config.toml
num_hidden_layers = 10
hidden_size = 320
num_attention_heads = 5
num_key_value_heads = 5
head_dim = 64
intermediate_size = 832
vocab_size = 6969
hidden_act = "swiglu"
norm = "rmsnorm"
norm_place = "pre"
norm_eps = 1e-05
positions = "rope"
rope_theta = 500000.0
rope_fraction = 1.0
qk_norm = false
attn_scale = 0.125
bias = "none"
tie_word_embeddings = true
parallel_block = true
init = "normal"
init_std_qkv = 0.0228
init_std_o = 0.00511
init_std_up = 0.0228
init_std_down = 0.00511
optimizer = "cautious_adamw"
learning_rate = 0.00109
lr_mult_o = 1.3
beta1 = 0.9
beta2 = 0.98
lr_head = 0.00693
max_grad_norm = 2.0
warmup_steps = 548
schedule = "wsd"
decay_fraction = 0.732
decay_shape = "linear"
final_lr_fraction = 0.0
batch_tokens = 131072
max_seq_len = 512
doc_mask = true
z_loss = 1e-05
train_tokens = 609200000
max_steps = 4648
dataset = "wikipedia_en"
Each number is 200 + 40 x the weight over the matrix's rms, rounded and kept within 0 to 999. Layers, rows and columns count from 0.

# layer 6 MLP up, 832x320, rms 0.0408, rows 88-102, columns 0-159
168,164,190,240,176,195,212,190,204,141,92,227,261,232,218,223,212,265,159,202,166,86,228,146,196,120,163,206,261,255,201,200,160,199,162,161,188,225,242,266,210,205,176,190,209,228,203,161,289,235,147,261,196,205,155,188,209,214,178,115,177,227,201,243,188,250,201,174,177,220,216,217,288,238,183,220,143,143,252,265,111,258,211,140,145,149,240,193,270,217,153,262,128,173,223,209,279,179,211,285,183,187,240,204,122,217,175,192,219,255,150,232,165,162,141,202,256,232,180,234,214,147,219,214,202,158,174,175,298,154,132,270,283,187,253,222,202,144,186,196,165,258,182,140,120,257,167,127,218,181,165,168,131,228,164,308,229,142,183,148
150,150,216,142,198,186,285,191,178,151,191,170,152,198,143,204,222,192,145,226,208,217,185,207,220,193,221,268,322,187,157,222,254,127,202,265,260,296,271,201,174,166,259,181,237,214,169,209,122,180,192,237,208,203,259,240,161,236,166,140,255,217,178,196,192,142,171,161,196,223,192,216,244,243,224,235,204,208,187,242,259,154,205,187,188,184,153,202,203,259,173,143,189,208,218,143,193,220,233,222,216,185,152,225,247,225,252,118,244,179,238,196,209,206,232,232,185,243,200,161,171,227,129,190,157,215,232,169,244,175,193,160,315,206,222,201,146,214,195,247,263,193,170,148,224,239,193,178,128,187,266,137,225,258,204,225,196,179,211,197
203,246,194,263,185,210,224,222,271,241,173,204,186,140,256,235,262,182,204,92,215,121,200,176,190,136,152,264,210,218,208,184,200,145,140,199,204,236,284,187,182,192,195,126,156,167,151,227,214,187,253,212,197,131,165,290,217,178,199,225,170,236,227,175,209,150,182,204,248,188,185,197,154,146,145,207,189,276,253,115,231,207,218,214,240,176,192,196,193,173,180,197,157,149,203,225,197,159,148,225,232,259,177,232,172,176,91,186,205,253,198,234,178,194,189,214,182,156,152,232,187,180,217,180,171,190,184,220,261,236,238,189,204,94,270,197,227,280,220,219,188,224,134,215,163,232,266,199,156,238,169,192,193,222,184,196,182,242,194,227
181,222,179,140,237,201,167,197,155,182,259,184,249,190,187,206,176,153,205,191,217,250,212,214,172,220,227,207,176,207,135,176,161,221,168,248,147,206,180,131,213,210,260,155,129,228,177,264,186,190,223,247,232,232,263,224,163,219,147,217,227,269,214,237,181,155,185,264,251,161,228,181,223,152,181,254,138,197,201,202,172,177,208,170,173,218,149,218,191,192,208,203,174,194,210,186,186,203,140,230,234,181,199,162,180,176,172,137,156,199,199,209,220,184,165,218,185,181,181,210,199,213,259,168,174,267,197,173,166,188,190,183,222,250,142,222,242,160,170,185,212,298,201,132,273,191,196,195,226,215,158,299,280,207,196,190,189,198,165,230
137,212,201,235,154,203,208,159,294,150,218,216,243,251,231,230,263,111,196,112,217,227,228,184,139,208,167,274,173,197,220,199,112,220,308,187,251,247,145,197,182,136,212,176,232,189,232,191,203,137,214,157,164,220,172,172,193,211,267,209,187,249,253,230,223,164,184,217,225,271,193,193,249,213,199,191,170,197,225,262,191,232,185,165,220,145,259,274,177,227,148,240,187,130,188,193,266,209,149,195,150,309,209,161,207,235,178,165,159,180,274,149,271,161,236,232,174,202,216,146,182,177,189,193,232,236,197,198,161,240,180,225,194,211,177,147,207,149,248,219,214,169,208,263,173,208,141,209,217,230,186,218,265,238,147,192,212,226,244,217
265,177,204,236,233,320,227,241,193,227,138,133,223,144,178,188,172,147,262,186,228,241,205,245,180,219,178,178,154,220,220,153,217,206,191,117,182,180,186,105,285,233,193,217,280,198,217,236,247,129,267,222,211,131,276,67,227,169,229,223,150,242,197,150,234,157,222,165,172,120,218,172,175,203,130,180,110,202,169,194,147,133,171,262,161,264,144,228,185,157,153,127,171,248,184,150,170,209,181,154,203,341,159,168,229,136,217,171,167,183,220,173,171,209,173,216,149,246,257,194,254,228,211,221,241,200,202,153,192,171,255,206,213,246,272,185,168,168,178,228,236,199,146,221,236,142,179,216,154,233,248,169,180,214,204,133,207,216,237,208
223,278,172,113,163,169,228,166,195,240,190,200,160,161,225,192,164,190,228,175,160,186,121,322,167,190,267,202,186,168,227,192,220,244,175,162,176,209,222,175,218,219,209,194,205,253,183,188,131,159,212,148,217,237,259,203,99,156,248,204,256,219,175,136,284,237,303,182,172,108,249,125,166,189,201,200,197,161,214,156,224,176,252,163,221,133,251,201,253,132,274,181,178,155,266,216,143,293,147,253,251,207,113,213,183,188,228,176,230,225,198,240,205,127,203,226,225,188,196,211,162,192,201,242,262,150,141,200,246,205,167,219,285,201,178,197,271,170,230,201,238,162,220,202,243,207,126,234,210,165,202,220,232,220,210,147,136,185,213,147
207,177,230,162,177,181,164,176,168,283,106,178,206,152,289,164,238,256,161,108,236,166,239,177,163,175,240,145,169,176,190,166,202,197,186,183,210,213,137,168,128,315,135,195,197,224,216,237,203,113,224,224,146,201,186,139,155,215,242,145,235,210,245,164,219,194,103,192,260,126,187,161,206,216,258,138,218,221,186,156,190,214,188,202,174,206,209,221,232,234,182,245,207,222,216,153,112,160,188,165,241,198,263,213,190,204,164,192,104,203,154,239,166,208,187,231,200,162,198,264,257,214,226,256,203,146,208,116,277,192,155,222,222,197,173,152,227,155,188,168,226,257,250,161,255,259,286,140,176,188,266,174,184,202,219,250,137,168,297,143
147,173,242,209,196,205,170,163,229,141,229,178,172,216,148,201,195,272,170,188,169,127,152,248,177,239,233,240,190,205,155,164,153,171,144,168,198,219,170,211,150,210,251,217,222,184,152,180,231,206,246,279,193,105,239,236,204,224,206,224,145,192,262,212,133,207,230,237,194,165,216,179,179,228,165,239,235,258,219,179,226,164,186,176,236,145,154,232,229,310,188,198,228,194,280,155,193,118,209,154,238,185,206,176,135,278,175,264,192,232,189,205,199,175,193,194,258,188,186,184,163,181,194,175,187,199,199,253,162,222,249,168,172,176,228,208,106,193,210,174,188,204,242,208,219,157,256,210,179,153,257,250,182,119,127,164,204,220,177,201
287,207,232,196,188,150,213,180,205,233,208,213,189,248,191,137,129,148,318,245,182,216,203,163,180,246,154,198,150,162,261,147,215,199,146,181,182,135,208,163,156,146,189,162,226,214,210,202,236,188,175,192,187,124,149,210,228,236,215,173,228,183,227,128,118,284,246,194,187,226,230,173,200,238,185,252,227,167,191,161,207,204,234,230,125,183,183,246,175,153,224,184,263,214,217,177,211,224,191,234,153,172,229,159,151,207,194,183,214,167,279,151,159,178,215,213,234,176,211,195,198,159,169,252,192,129,158,142,240,156,228,259,191,201,261,218,209,186,133,188,248,166,189,169,234,186,198,231,180,182,269,182,187,214,196,238,189,243,197,161
270,162,273,240,229,165,119,132,193,256,205,215,234,218,142,256,178,148,242,142,227,187,179,178,220,175,271,235,240,255,198,177,191,114,148,203,211,325,189,169,201,147,217,214,253,232,149,273,192,292,151,268,187,218,149,205,149,204,219,100,171,217,294,195,208,179,250,214,185,159,214,107,276,215,268,135,191,248,261,185,178,225,179,245,244,261,232,229,236,209,213,226,185,214,185,144,184,194,212,159,106,129,211,202,149,209,233,118,244,92,224,206,202,210,247,209,285,277,207,158,280,241,101,199,158,175,294,212,159,209,231,218,186,156,231,219,239,215,363,167,235,276,251,271,241,225,218,238,277,188,218,196,193,262,178,188,205,213,144,214
204,212,201,166,158,191,192,168,186,187,143,175,234,158,158,157,135,171,136,220,192,183,227,233,239,118,179,199,187,259,254,185,221,182,215,195,193,227,177,176,188,261,204,264,136,160,186,251,201,151,187,178,193,260,235,109,208,207,232,200,123,207,153,232,282,218,195,200,277,163,230,169,136,163,184,200,177,208,166,187,209,251,138,177,168,187,184,255,220,165,171,262,219,198,189,154,261,202,197,182,159,161,255,166,229,158,236,160,264,228,249,194,215,279,195,186,233,202,248,180,211,170,203,217,243,181,188,259,175,129,203,173,195,143,194,240,199,215,128,215,236,170,269,185,242,240,200,198,178,226,234,197,278,230,209,251,233,156,195,237
147,249,126,197,222,168,230,188,230,203,263,223,221,239,213,286,240,145,192,162,245,163,196,261,149,226,317,193,179,174,155,139,185,218,216,171,202,165,235,143,265,239,135,154,305,253,181,114,297,185,234,201,191,237,194,137,207,113,193,157,212,175,198,214,245,197,172,150,159,235,178,216,184,113,228,157,183,278,203,195,213,135,150,188,66,219,193,248,217,222,158,257,241,244,195,269,197,205,143,154,169,164,249,222,137,236,252,174,147,219,243,287,227,187,243,194,249,252,194,248,184,173,153,201,200,140,229,174,239,170,240,234,229,169,172,214,249,285,197,197,186,224,178,268,204,181,247,296,196,125,190,221,221,141,208,255,167,227,278,174
188,165,183,236,136,193,189,288,280,147,275,180,235,226,284,231,207,236,183,251,213,182,174,317,254,240,204,114,217,244,269,207,104,276,180,170,166,215,184,224,157,233,171,214,207,201,193,253,151,137,231,207,192,148,251,111,257,140,234,252,299,205,81,256,218,222,197,158,147,235,167,198,201,233,159,218,217,231,223,165,276,202,176,173,150,213,230,199,284,133,210,184,160,248,177,147,227,168,185,170,237,151,219,117,223,168,273,144,167,182,180,169,221,176,178,208,238,214,283,217,193,171,174,235,227,201,264,209,203,214,218,190,238,228,192,271,262,231,172,172,179,225,229,215,203,169,155,199,190,159,197,262,255,197,158,199,241,145,190,241
297,161,253,149,194,164,149,264,198,246,197,256,185,185,206,168,242,174,189,182,172,222,170,186,223,250,145,237,258,222,184,175,251,173,211,177,171,150,180,207,214,186,203,137,206,224,272,240,196,216,291,227,260,190,217,239,229,249,216,229,194,175,288,126,217,175,215,240,153,168,176,189,246,224,155,206,186,231,213,229,207,149,204,191,241,172,209,181,230,148,260,206,135,248,89,168,167,189,304,133,146,191,253,146,191,256,141,197,171,184,142,193,206,221,204,188,191,194,170,205,165,183,195,175,113,184,241,233,189,167,241,198,136,268,169,250,221,247,228,140,278,169,241,233,174,156,125,217,134,228,206,151,184,174,212,185,195,156,211,227
# layer 6 MLP down (transposed), 832x320, rms 0.0376, rows 88-102, columns 0-159
206,231,155,194,175,274,222,267,222,221,160,222,234,220,228,217,184,190,226,203,236,176,190,236,271,217,211,181,199,217,194,213,209,231,195,200,204,197,195,196,168,195,197,200,204,193,206,243,219,221,206,151,220,173,156,155,225,230,134,255,187,184,186,198,234,178,242,194,227,252,194,157,246,207,233,182,209,153,188,229,187,246,246,205,210,324,219,213,207,261,159,208,197,219,194,220,123,210,178,245,234,239,180,201,185,182,206,186,243,182,181,188,156,234,280,202,181,184,223,195,190,228,246,197,145,175,263,205,245,177,255,139,188,252,153,142,160,150,155,144,156,212,210,179,179,250,222,183,305,251,190,175,217,231,239,192,223,211,162,161
168,216,225,157,225,191,198,281,231,174,128,185,169,219,203,186,191,136,196,220,181,211,258,255,141,166,174,175,227,208,261,200,144,202,196,174,208,152,224,210,196,137,185,285,195,303,238,196,199,191,121,201,188,221,190,209,233,167,215,192,181,254,201,196,148,185,244,235,233,195,189,279,218,183,237,142,259,245,220,228,183,193,196,223,135,166,200,148,172,260,185,176,149,109,174,228,219,157,138,143,186,199,211,146,237,184,190,171,199,201,215,221,143,206,203,202,241,178,228,308,261,260,159,191,221,253,148,246,231,212,109,195,185,199,225,172,133,221,221,190,266,204,219,215,218,164,161,173,250,182,164,251,171,201,211,223,241,164,211,250
183,181,243,199,202,231,204,157,215,103,139,216,186,163,166,204,185,167,162,283,241,190,227,267,152,249,157,153,174,143,125,195,229,183,193,178,277,137,165,212,140,177,202,169,233,170,160,177,175,290,173,292,263,198,270,171,252,311,198,168,208,193,190,244,204,197,255,170,248,238,153,106,210,174,208,220,185,209,158,218,240,197,184,215,252,227,189,191,204,207,194,208,225,153,152,252,156,140,179,166,232,145,105,124,194,148,169,187,176,197,157,184,210,191,226,213,224,210,224,252,213,186,190,241,218,190,286,178,155,151,153,193,201,260,163,174,154,191,162,184,253,228,158,192,179,234,170,129,185,252,195,259,286,271,185,178,173,165,237,196
224,196,247,229,198,179,230,179,193,182,155,167,165,156,203,214,210,201,205,189,202,146,214,213,260,200,158,204,254,153,244,200,258,184,237,224,182,244,281,229,171,169,199,184,189,149,209,216,205,203,198,240,160,177,157,169,203,195,262,235,225,123,196,83,278,223,175,137,183,254,163,200,199,192,188,167,235,183,177,205,216,251,157,251,236,315,216,191,224,242,231,256,223,246,177,154,147,233,173,172,214,173,183,250,271,227,209,169,225,132,184,198,252,187,232,241,157,212,233,204,223,174,174,256,223,177,197,231,256,153,158,290,162,162,180,146,218,184,260,166,196,190,172,229,188,161,254,231,123,172,212,174,190,225,153,119,233,224,185,269
257,245,172,94,187,218,228,137,223,202,189,173,168,181,133,177,245,160,229,199,202,250,195,115,159,199,257,211,135,201,209,167,266,180,305,215,172,241,245,187,177,206,212,192,220,222,115,203,211,220,186,159,210,224,154,224,207,200,186,295,213,282,143,191,215,195,147,201,188,211,127,155,183,144,208,246,191,220,161,176,199,182,229,235,269,189,224,243,236,192,168,229,176,240,287,132,178,252,211,128,178,170,207,163,209,249,231,270,210,220,247,189,135,258,134,170,238,218,184,89,107,190,237,171,192,142,196,204,240,197,214,189,190,191,256,226,167,186,162,189,177,153,194,224,171,146,213,250,126,174,230,125,166,180,186,164,188,223,196,165
254,242,267,181,180,189,260,180,205,210,164,173,241,124,136,262,249,200,166,136,153,223,180,260,192,215,223,170,159,229,221,257,198,203,208,165,139,149,194,213,235,144,197,181,248,169,99,185,167,210,216,268,210,226,210,184,279,149,263,142,251,217,172,173,171,166,229,232,190,134,190,182,271,230,218,146,174,178,243,170,234,201,220,128,226,181,211,198,237,249,185,194,171,113,236,167,221,179,240,302,257,147,216,216,184,141,176,205,186,180,203,181,263,183,145,136,171,199,170,232,124,188,235,205,199,174,205,205,134,167,259,219,189,215,236,230,266,75,175,187,232,215,215,191,184,141,214,209,183,250,223,197,158,243,222,128,215,203,160,173
131,276,214,215,229,243,200,196,231,169,206,169,208,174,182,246,158,213,142,220,217,182,125,176,219,191,195,209,232,268,144,232,164,198,199,147,247,242,223,232,175,200,147,143,149,233,224,180,244,200,206,248,161,206,207,235,227,212,199,158,205,253,218,144,251,242,222,161,225,260,102,258,170,228,207,169,218,204,173,131,215,262,220,260,239,166,152,121,194,236,248,236,168,193,277,195,215,179,115,238,192,196,187,227,183,180,165,282,179,218,176,220,147,205,132,119,100,179,162,236,138,185,198,212,158,304,221,246,160,221,222,236,189,199,168,207,167,222,220,216,249,245,296,252,127,126,253,220,188,184,176,223,234,181,134,259,134,185,211,247
161,219,234,152,217,187,255,215,172,260,212,205,186,222,232,228,206,191,296,195,119,208,224,181,196,236,97,184,197,199,205,167,139,145,155,215,122,256,128,176,187,266,251,251,244,173,134,245,200,181,176,276,187,243,146,216,174,199,219,190,186,193,238,140,262,153,139,174,153,262,230,200,232,230,260,206,169,190,174,150,197,204,310,184,214,130,131,200,237,196,269,181,215,175,265,168,203,223,228,218,210,203,274,160,196,157,185,179,209,200,241,234,231,188,224,167,207,185,203,199,175,160,197,198,194,265,269,187,243,147,239,204,219,257,175,209,210,235,280,108,231,149,241,218,217,219,251,184,177,260,270,188,216,139,156,197,102,173,200,156
212,280,181,163,196,185,258,228,210,248,201,194,232,187,253,190,182,137,162,212,213,178,266,160,186,153,193,185,181,119,295,181,242,272,160,229,184,287,260,138,248,178,189,172,202,191,244,188,220,163,198,212,212,252,188,168,219,185,188,151,258,238,168,170,296,170,158,218,228,213,129,251,284,146,203,125,198,143,204,147,136,153,181,160,196,211,274,165,162,165,209,151,183,254,107,215,198,181,174,267,195,178,225,191,227,188,254,240,200,196,181,185,210,211,277,206,105,215,277,167,212,229,264,246,217,112,172,183,173,163,181,195,235,159,168,240,227,203,158,186,140,208,102,134,292,197,181,228,272,212,248,193,203,177,152,198,213,195,167,157
123,241,177,145,225,243,160,219,199,221,222,207,216,38,175,264,219,188,160,183,199,167,228,199,234,161,188,190,205,224,185,211,181,212,229,245,267,169,184,155,188,194,165,224,148,204,218,192,202,125,202,234,123,226,234,191,210,172,218,187,211,184,171,219,196,114,197,150,192,167,213,235,170,206,197,157,180,196,199,215,202,155,180,129,173,237,224,207,253,227,218,152,236,187,231,186,210,162,217,153,213,215,156,262,224,132,224,181,169,205,217,263,244,231,160,169,237,223,232,192,196,120,193,110,235,218,142,239,140,250,139,179,189,160,203,205,200,174,244,199,185,284,216,224,172,220,205,208,196,231,113,176,146,207,147,157,271,141,220,190
246,201,165,248,212,208,217,178,195,220,258,198,234,207,219,177,291,220,182,167,191,192,171,180,135,196,237,175,241,309,148,182,212,174,281,110,155,210,218,222,196,182,157,173,165,214,231,225,164,216,205,209,238,191,152,206,214,194,212,198,205,103,182,129,188,203,245,172,168,102,216,134,201,246,286,210,196,169,214,185,171,151,257,226,223,213,190,229,138,175,165,157,250,217,125,265,207,233,202,218,129,129,196,186,134,193,247,224,193,248,152,183,159,258,204,223,256,221,165,207,279,209,149,254,159,183,233,189,170,166,224,204,144,122,217,197,252,226,201,160,190,191,134,230,230,137,220,196,100,128,238,209,184,138,146,216,131,239,212,149
197,230,235,184,179,168,174,128,168,260,226,193,210,244,221,208,231,143,233,228,231,235,170,157,235,139,242,178,251,217,285,226,179,159,167,113,167,230,214,181,262,154,139,246,155,215,160,209,183,246,235,217,228,197,120,237,194,137,204,220,142,152,267,185,222,179,227,282,187,166,135,161,316,192,168,270,254,262,221,212,248,258,209,195,212,206,189,221,161,153,136,218,206,182,199,216,170,289,128,143,247,272,182,166,138,147,244,232,248,279,207,179,202,255,230,220,188,176,124,197,164,188,199,242,132,163,205,238,227,145,221,206,133,181,159,189,244,165,223,233,245,193,227,167,215,165,184,219,171,222,183,188,183,223,208,231,177,146,139,88
178,210,249,286,220,224,180,108,257,168,137,165,240,180,210,184,218,141,174,201,209,201,207,180,253,195,170,210,148,282,177,186,173,222,209,198,188,234,240,218,181,230,214,216,159,301,249,221,195,197,178,151,173,166,220,169,158,140,240,224,138,107,213,194,231,217,189,189,240,256,209,224,177,171,242,151,226,183,209,129,224,164,219,240,156,244,269,201,133,167,190,147,260,207,219,257,167,274,219,175,195,178,214,186,199,139,284,156,196,223,160,167,324,256,225,234,168,216,159,260,225,162,151,207,183,193,246,220,127,236,191,164,193,177,220,162,224,144,213,161,177,134,214,233,178,258,200,218,213,246,182,183,146,211,274,201,151,233,127,163
211,168,156,98,168,236,252,198,139,270,240,194,239,232,234,233,274,279,227,169,171,208,235,183,236,223,217,216,153,236,168,192,185,133,213,186,235,157,165,145,148,181,128,166,137,225,219,278,235,193,222,192,210,161,252,182,170,239,220,210,265,179,185,178,236,84,165,249,199,202,266,176,192,258,205,213,210,207,195,192,238,174,196,187,246,125,216,223,170,143,271,162,158,191,232,248,246,180,235,134,167,226,220,232,156,173,124,238,276,200,178,200,141,213,195,194,204,244,141,177,147,182,236,219,161,255,192,249,214,186,185,214,196,278,225,175,206,193,246,268,224,138,232,270,249,173,248,220,108,214,200,260,236,232,203,218,151,221,251,215
269,267,197,253,150,223,170,156,150,131,239,209,231,213,209,249,172,218,218,195,253,230,212,224,207,157,181,132,213,164,191,197,167,216,201,230,218,221,191,227,199,179,233,172,181,242,191,177,216,201,196,185,172,231,177,167,189,303,237,174,181,191,182,155,207,237,205,203,176,167,154,129,199,241,221,197,207,179,77,287,186,220,213,164,211,199,211,269,192,130,196,189,339,214,223,127,245,152,255,216,162,227,148,200,197,224,197,300,146,218,212,149,194,217,198,187,186,173,164,198,200,195,203,192,236,211,299,245,221,201,276,198,180,147,168,252,233,178,230,228,178,158,261,198,182,186,209,256,200,168,79,230,154,168,162,147,213,244,219,132
# layer 6 MLP gate, 832x320, rms 0.0401, rows 89-102, columns 0-159
227,240,111,215,246,248,183,142,167,263,147,222,258,227,189,228,217,174,236,175,143,166,159,262,211,230,235,219,173,236,235,245,226,181,192,185,133,230,176,183,177,217,192,137,214,135,252,148,187,159,286,199,142,153,237,205,208,199,227,267,190,238,248,231,235,232,94,243,137,156,155,148,146,177,180,223,157,228,205,165,254,254,155,272,257,239,123,235,187,116,243,192,121,292,209,221,208,200,192,225,283,219,226,262,213,168,198,298,194,265,175,175,265,217,152,165,177,222,197,159,108,126,184,162,198,160,212,133,163,196,249,237,196,160,219,261,237,249,210,238,175,215,176,222,230,213,241,199,133,217,225,255,257,189,125,200,213,170,150,146
206,227,185,235,185,217,193,216,200,177,253,180,188,210,94,147,174,235,272,285,231,202,210,230,221,157,211,179,189,131,292,242,185,230,235,156,214,206,253,113,88,243,146,255,230,199,214,276,200,210,101,207,182,187,261,198,258,151,201,140,163,166,174,148,271,192,187,197,187,194,227,194,222,199,193,143,172,197,131,214,147,260,212,146,176,178,211,185,232,157,209,157,190,193,206,262,192,238,237,205,196,177,179,179,172,179,224,118,170,235,209,230,195,260,194,138,252,135,173,198,243,208,209,197,195,190,162,220,188,170,223,131,157,171,179,144,234,228,144,175,199,188,281,231,246,225,234,159,245,127,269,209,264,250,238,146,204,156,162,229
197,188,204,193,296,178,186,193,187,123,192,180,224,170,203,171,220,206,234,190,254,239,219,190,197,244,187,270,220,160,157,169,221,193,193,289,181,261,197,175,139,241,168,149,160,242,199,207,209,180,220,171,168,170,220,97,173,276,204,232,210,187,216,238,176,183,93,188,225,198,180,73,242,190,179,182,170,251,188,189,221,215,185,268,166,290,194,299,244,227,147,229,232,200,189,172,138,217,212,121,228,176,227,195,162,173,163,172,173,176,188,152,190,200,161,244,168,169,266,133,191,208,214,191,215,200,254,181,182,219,200,163,201,223,143,192,218,192,212,138,262,207,167,199,217,228,159,225,223,218,168,188,172,197,164,162,177,205,166,205
209,223,188,193,229,200,240,209,128,138,194,190,139,203,181,128,192,209,199,244,185,146,219,217,185,215,235,282,227,216,228,183,242,200,239,220,209,155,223,135,166,189,190,168,64,187,199,179,134,134,194,146,201,213,217,153,239,229,161,211,184,165,206,135,247,226,250,157,252,234,215,220,160,239,158,210,197,184,186,172,172,208,237,210,175,225,175,265,157,168,218,230,187,212,155,191,243,131,131,171,225,192,240,223,218,201,157,205,143,209,240,225,153,229,182,212,239,131,234,207,203,181,181,201,208,186,240,258,232,218,101,179,167,152,195,167,195,214,240,173,232,225,238,252,210,202,197,217,245,251,217,254,217,198,167,239,220,192,214,206
211,187,196,212,216,242,231,262,168,184,146,202,244,212,173,177,260,218,185,145,216,245,201,147,158,231,219,220,186,241,148,227,251,243,182,228,152,135,136,241,197,157,183,156,200,172,196,212,175,202,235,325,219,149,148,191,229,187,220,149,205,247,199,185,259,173,288,214,207,198,198,231,202,205,182,155,191,174,256,239,157,185,138,175,229,188,207,244,189,203,141,210,238,162,270,188,276,164,203,203,200,195,158,173,174,160,244,239,161,201,209,93,216,169,214,185,165,207,177,121,152,175,200,214,220,224,195,161,183,186,209,181,257,278,225,231,197,100,134,205,146,251,239,218,214,196,247,226,219,247,240,194,203,210,210,242,222,234,153,131
189,150,142,238,173,157,254,160,131,161,159,247,218,251,276,225,193,181,218,235,151,242,205,175,243,196,151,197,252,227,168,168,187,210,259,193,252,198,249,225,172,227,264,171,250,252,207,168,103,200,196,214,148,220,199,194,271,158,177,208,126,227,204,206,206,241,196,211,216,220,213,197,194,285,179,176,206,232,266,198,109,208,206,234,212,216,225,236,219,254,142,173,229,170,214,269,227,244,155,147,151,201,170,196,277,244,178,192,245,245,178,179,246,251,301,180,180,246,202,148,256,218,225,174,253,200,198,156,179,172,210,257,181,193,270,215,233,262,209,160,325,169,204,155,156,238,251,253,179,205,128,135,181,186,189,263,182,219,179,226
133,200,250,199,186,279,160,170,221,158,175,193,194,257,196,170,238,165,182,236,199,240,122,206,245,279,181,220,251,234,240,222,194,227,198,232,203,110,168,177,217,215,174,247,178,191,236,185,218,164,192,119,174,193,167,187,198,129,150,221,179,217,188,189,183,264,212,246,202,282,273,256,159,180,193,183,168,230,181,194,159,168,177,191,180,219,159,146,206,159,190,225,185,173,151,187,176,158,175,194,161,234,182,258,202,185,106,217,178,148,212,165,173,197,76,209,136,293,256,214,229,278,250,204,200,176,194,236,216,297,227,191,197,236,190,134,259,261,189,223,232,284,225,132,248,153,159,252,147,139,248,294,256,192,237,245,185,200,222,212
167,155,196,223,134,201,204,214,160,228,192,146,227,202,188,173,216,165,213,193,233,149,174,249,130,159,189,121,254,233,167,298,143,231,200,252,254,215,203,263,128,231,164,238,141,202,241,212,128,222,204,199,217,197,116,232,158,260,131,182,211,186,201,134,223,226,194,198,244,259,260,247,190,126,238,205,164,185,223,308,143,269,265,218,164,212,316,208,284,183,251,116,224,207,196,223,213,173,230,185,130,207,283,197,203,227,151,189,234,181,204,233,179,240,247,202,215,146,244,256,170,198,184,255,140,207,260,138,196,182,232,126,195,235,176,185,230,169,207,114,218,243,229,222,242,245,202,271,178,180,206,215,137,285,144,226,228,232,218,229
203,219,207,276,235,174,180,210,254,233,171,146,187,219,170,193,223,231,239,203,151,193,209,202,159,229,312,172,156,187,236,221,207,234,235,225,155,198,160,229,187,238,102,189,205,192,184,218,199,148,164,220,168,130,213,191,208,133,214,125,213,179,184,195,198,162,276,196,190,226,197,209,236,147,170,187,236,212,211,206,218,210,232,164,216,203,199,172,311,204,137,212,184,168,148,92,211,183,190,134,216,238,241,188,223,121,237,146,153,181,210,216,143,183,172,232,298,247,157,266,240,189,214,176,156,213,189,202,256,148,223,241,150,184,251,212,249,158,240,198,209,289,234,132,304,106,239,205,192,226,225,120,183,242,191,203,197,138,177,159
202,203,173,266,254,147,238,209,180,242,235,202,232,186,222,199,243,148,188,258,134,221,202,267,183,199,183,221,162,187,168,212,167,241,224,239,179,247,208,197,205,222,190,206,191,110,177,210,243,172,140,191,183,171,203,145,107,163,301,205,112,261,209,130,174,188,197,235,205,106,217,260,211,238,171,218,201,194,121,179,144,199,251,229,254,242,209,234,175,174,272,206,198,283,168,251,215,164,193,213,165,182,156,192,168,189,179,275,199,211,230,215,233,165,190,182,184,227,102,220,239,261,161,165,181,186,195,196,188,178,203,249,224,184,204,171,194,224,227,141,143,244,179,241,210,268,157,247,193,232,248,223,175,165,177,201,164,228,240,115
169,291,198,144,190,228,242,201,245,198,193,230,126,294,183,202,239,299,235,233,181,264,217,118,185,198,164,232,223,270,217,210,201,195,206,213,209,199,165,163,217,179,185,191,205,157,236,183,208,221,269,220,188,171,235,225,186,148,241,160,195,152,198,232,246,219,102,114,177,165,159,155,206,201,133,248,188,266,167,210,179,121,224,259,166,167,235,209,245,198,209,204,116,160,209,178,222,275,157,213,250,221,271,239,247,134,196,245,186,191,202,221,255,259,227,159,203,177,225,217,173,226,208,202,190,142,230,201,220,229,180,167,127,111,192,217,223,259,241,235,198,221,185,194,181,255,204,342,195,189,179,188,181,258,95,199,217,185,261,217
189,230,159,133,257,188,233,178,164,255,250,278,197,189,168,267,201,177,204,203,200,180,191,188,160,208,283,195,164,188,238,175,212,176,162,220,137,148,197,273,222,192,176,175,289,213,172,168,216,180,171,153,210,270,203,242,194,239,202,137,222,217,163,210,213,194,233,202,130,183,162,145,108,207,192,279,198,219,216,246,174,161,177,197,128,191,190,195,241,278,246,271,188,158,234,222,262,139,192,224,154,214,270,220,201,252,177,197,158,147,244,240,188,179,202,173,204,210,191,225,202,220,214,192,201,211,266,174,194,164,222,263,237,230,179,255,172,205,193,227,194,224,216,196,190,214,220,212,247,140,258,274,271,203,190,190,269,195,235,211
210,187,132,225,188,185,209,203,173,206,175,248,208,197,232,198,184,205,268,158,156,145,252,279,133,150,165,225,197,189,123,206,204,205,222,191,208,102,191,186,285,237,313,192,166,233,278,225,220,161,211,117,147,159,198,214,202,234,179,171,116,180,227,175,168,220,242,215,168,175,191,265,148,203,207,219,141,164,185,188,184,243,182,191,172,202,195,185,191,189,165,204,185,137,138,159,144,184,216,214,227,268,163,90,147,270,221,193,148,245,221,241,229,148,244,234,279,213,190,207,218,222,159,154,210,144,216,140,217,186,177,204,174,173,188,254,215,189,205,169,233,213,166,216,219,248,160,259,261,208,197,227,163,195,221,224,233,260,254,269
222,208,210,133,224,222,231,230,237,153,204,171,182,199,176,275,144,208,193,260,238,170,188,246,128,202,182,134,215,163,233,220,180,168,231,174,177,200,212,171,259,206,186,192,274,216,238,168,240,195,199,228,258,169,186,212,130,274,235,218,137,224,240,237,209,238,151,209,209,116,166,236,160,222,233,183,219,132,167,234,202,77,181,223,258,269,207,164,194,182,186,171,243,248,194,220,229,120,214,211,209,199,233,259,178,238,212,203,213,167,219,168,166,187,169,167,221,167,212,221,227,242,171,126,147,211,210,199,181,230,249,198,140,234,192,257,172,246,179,300,279,196,229,135,156,164,254,275,235,180,169,230,139,118,246,185,192,252,150,231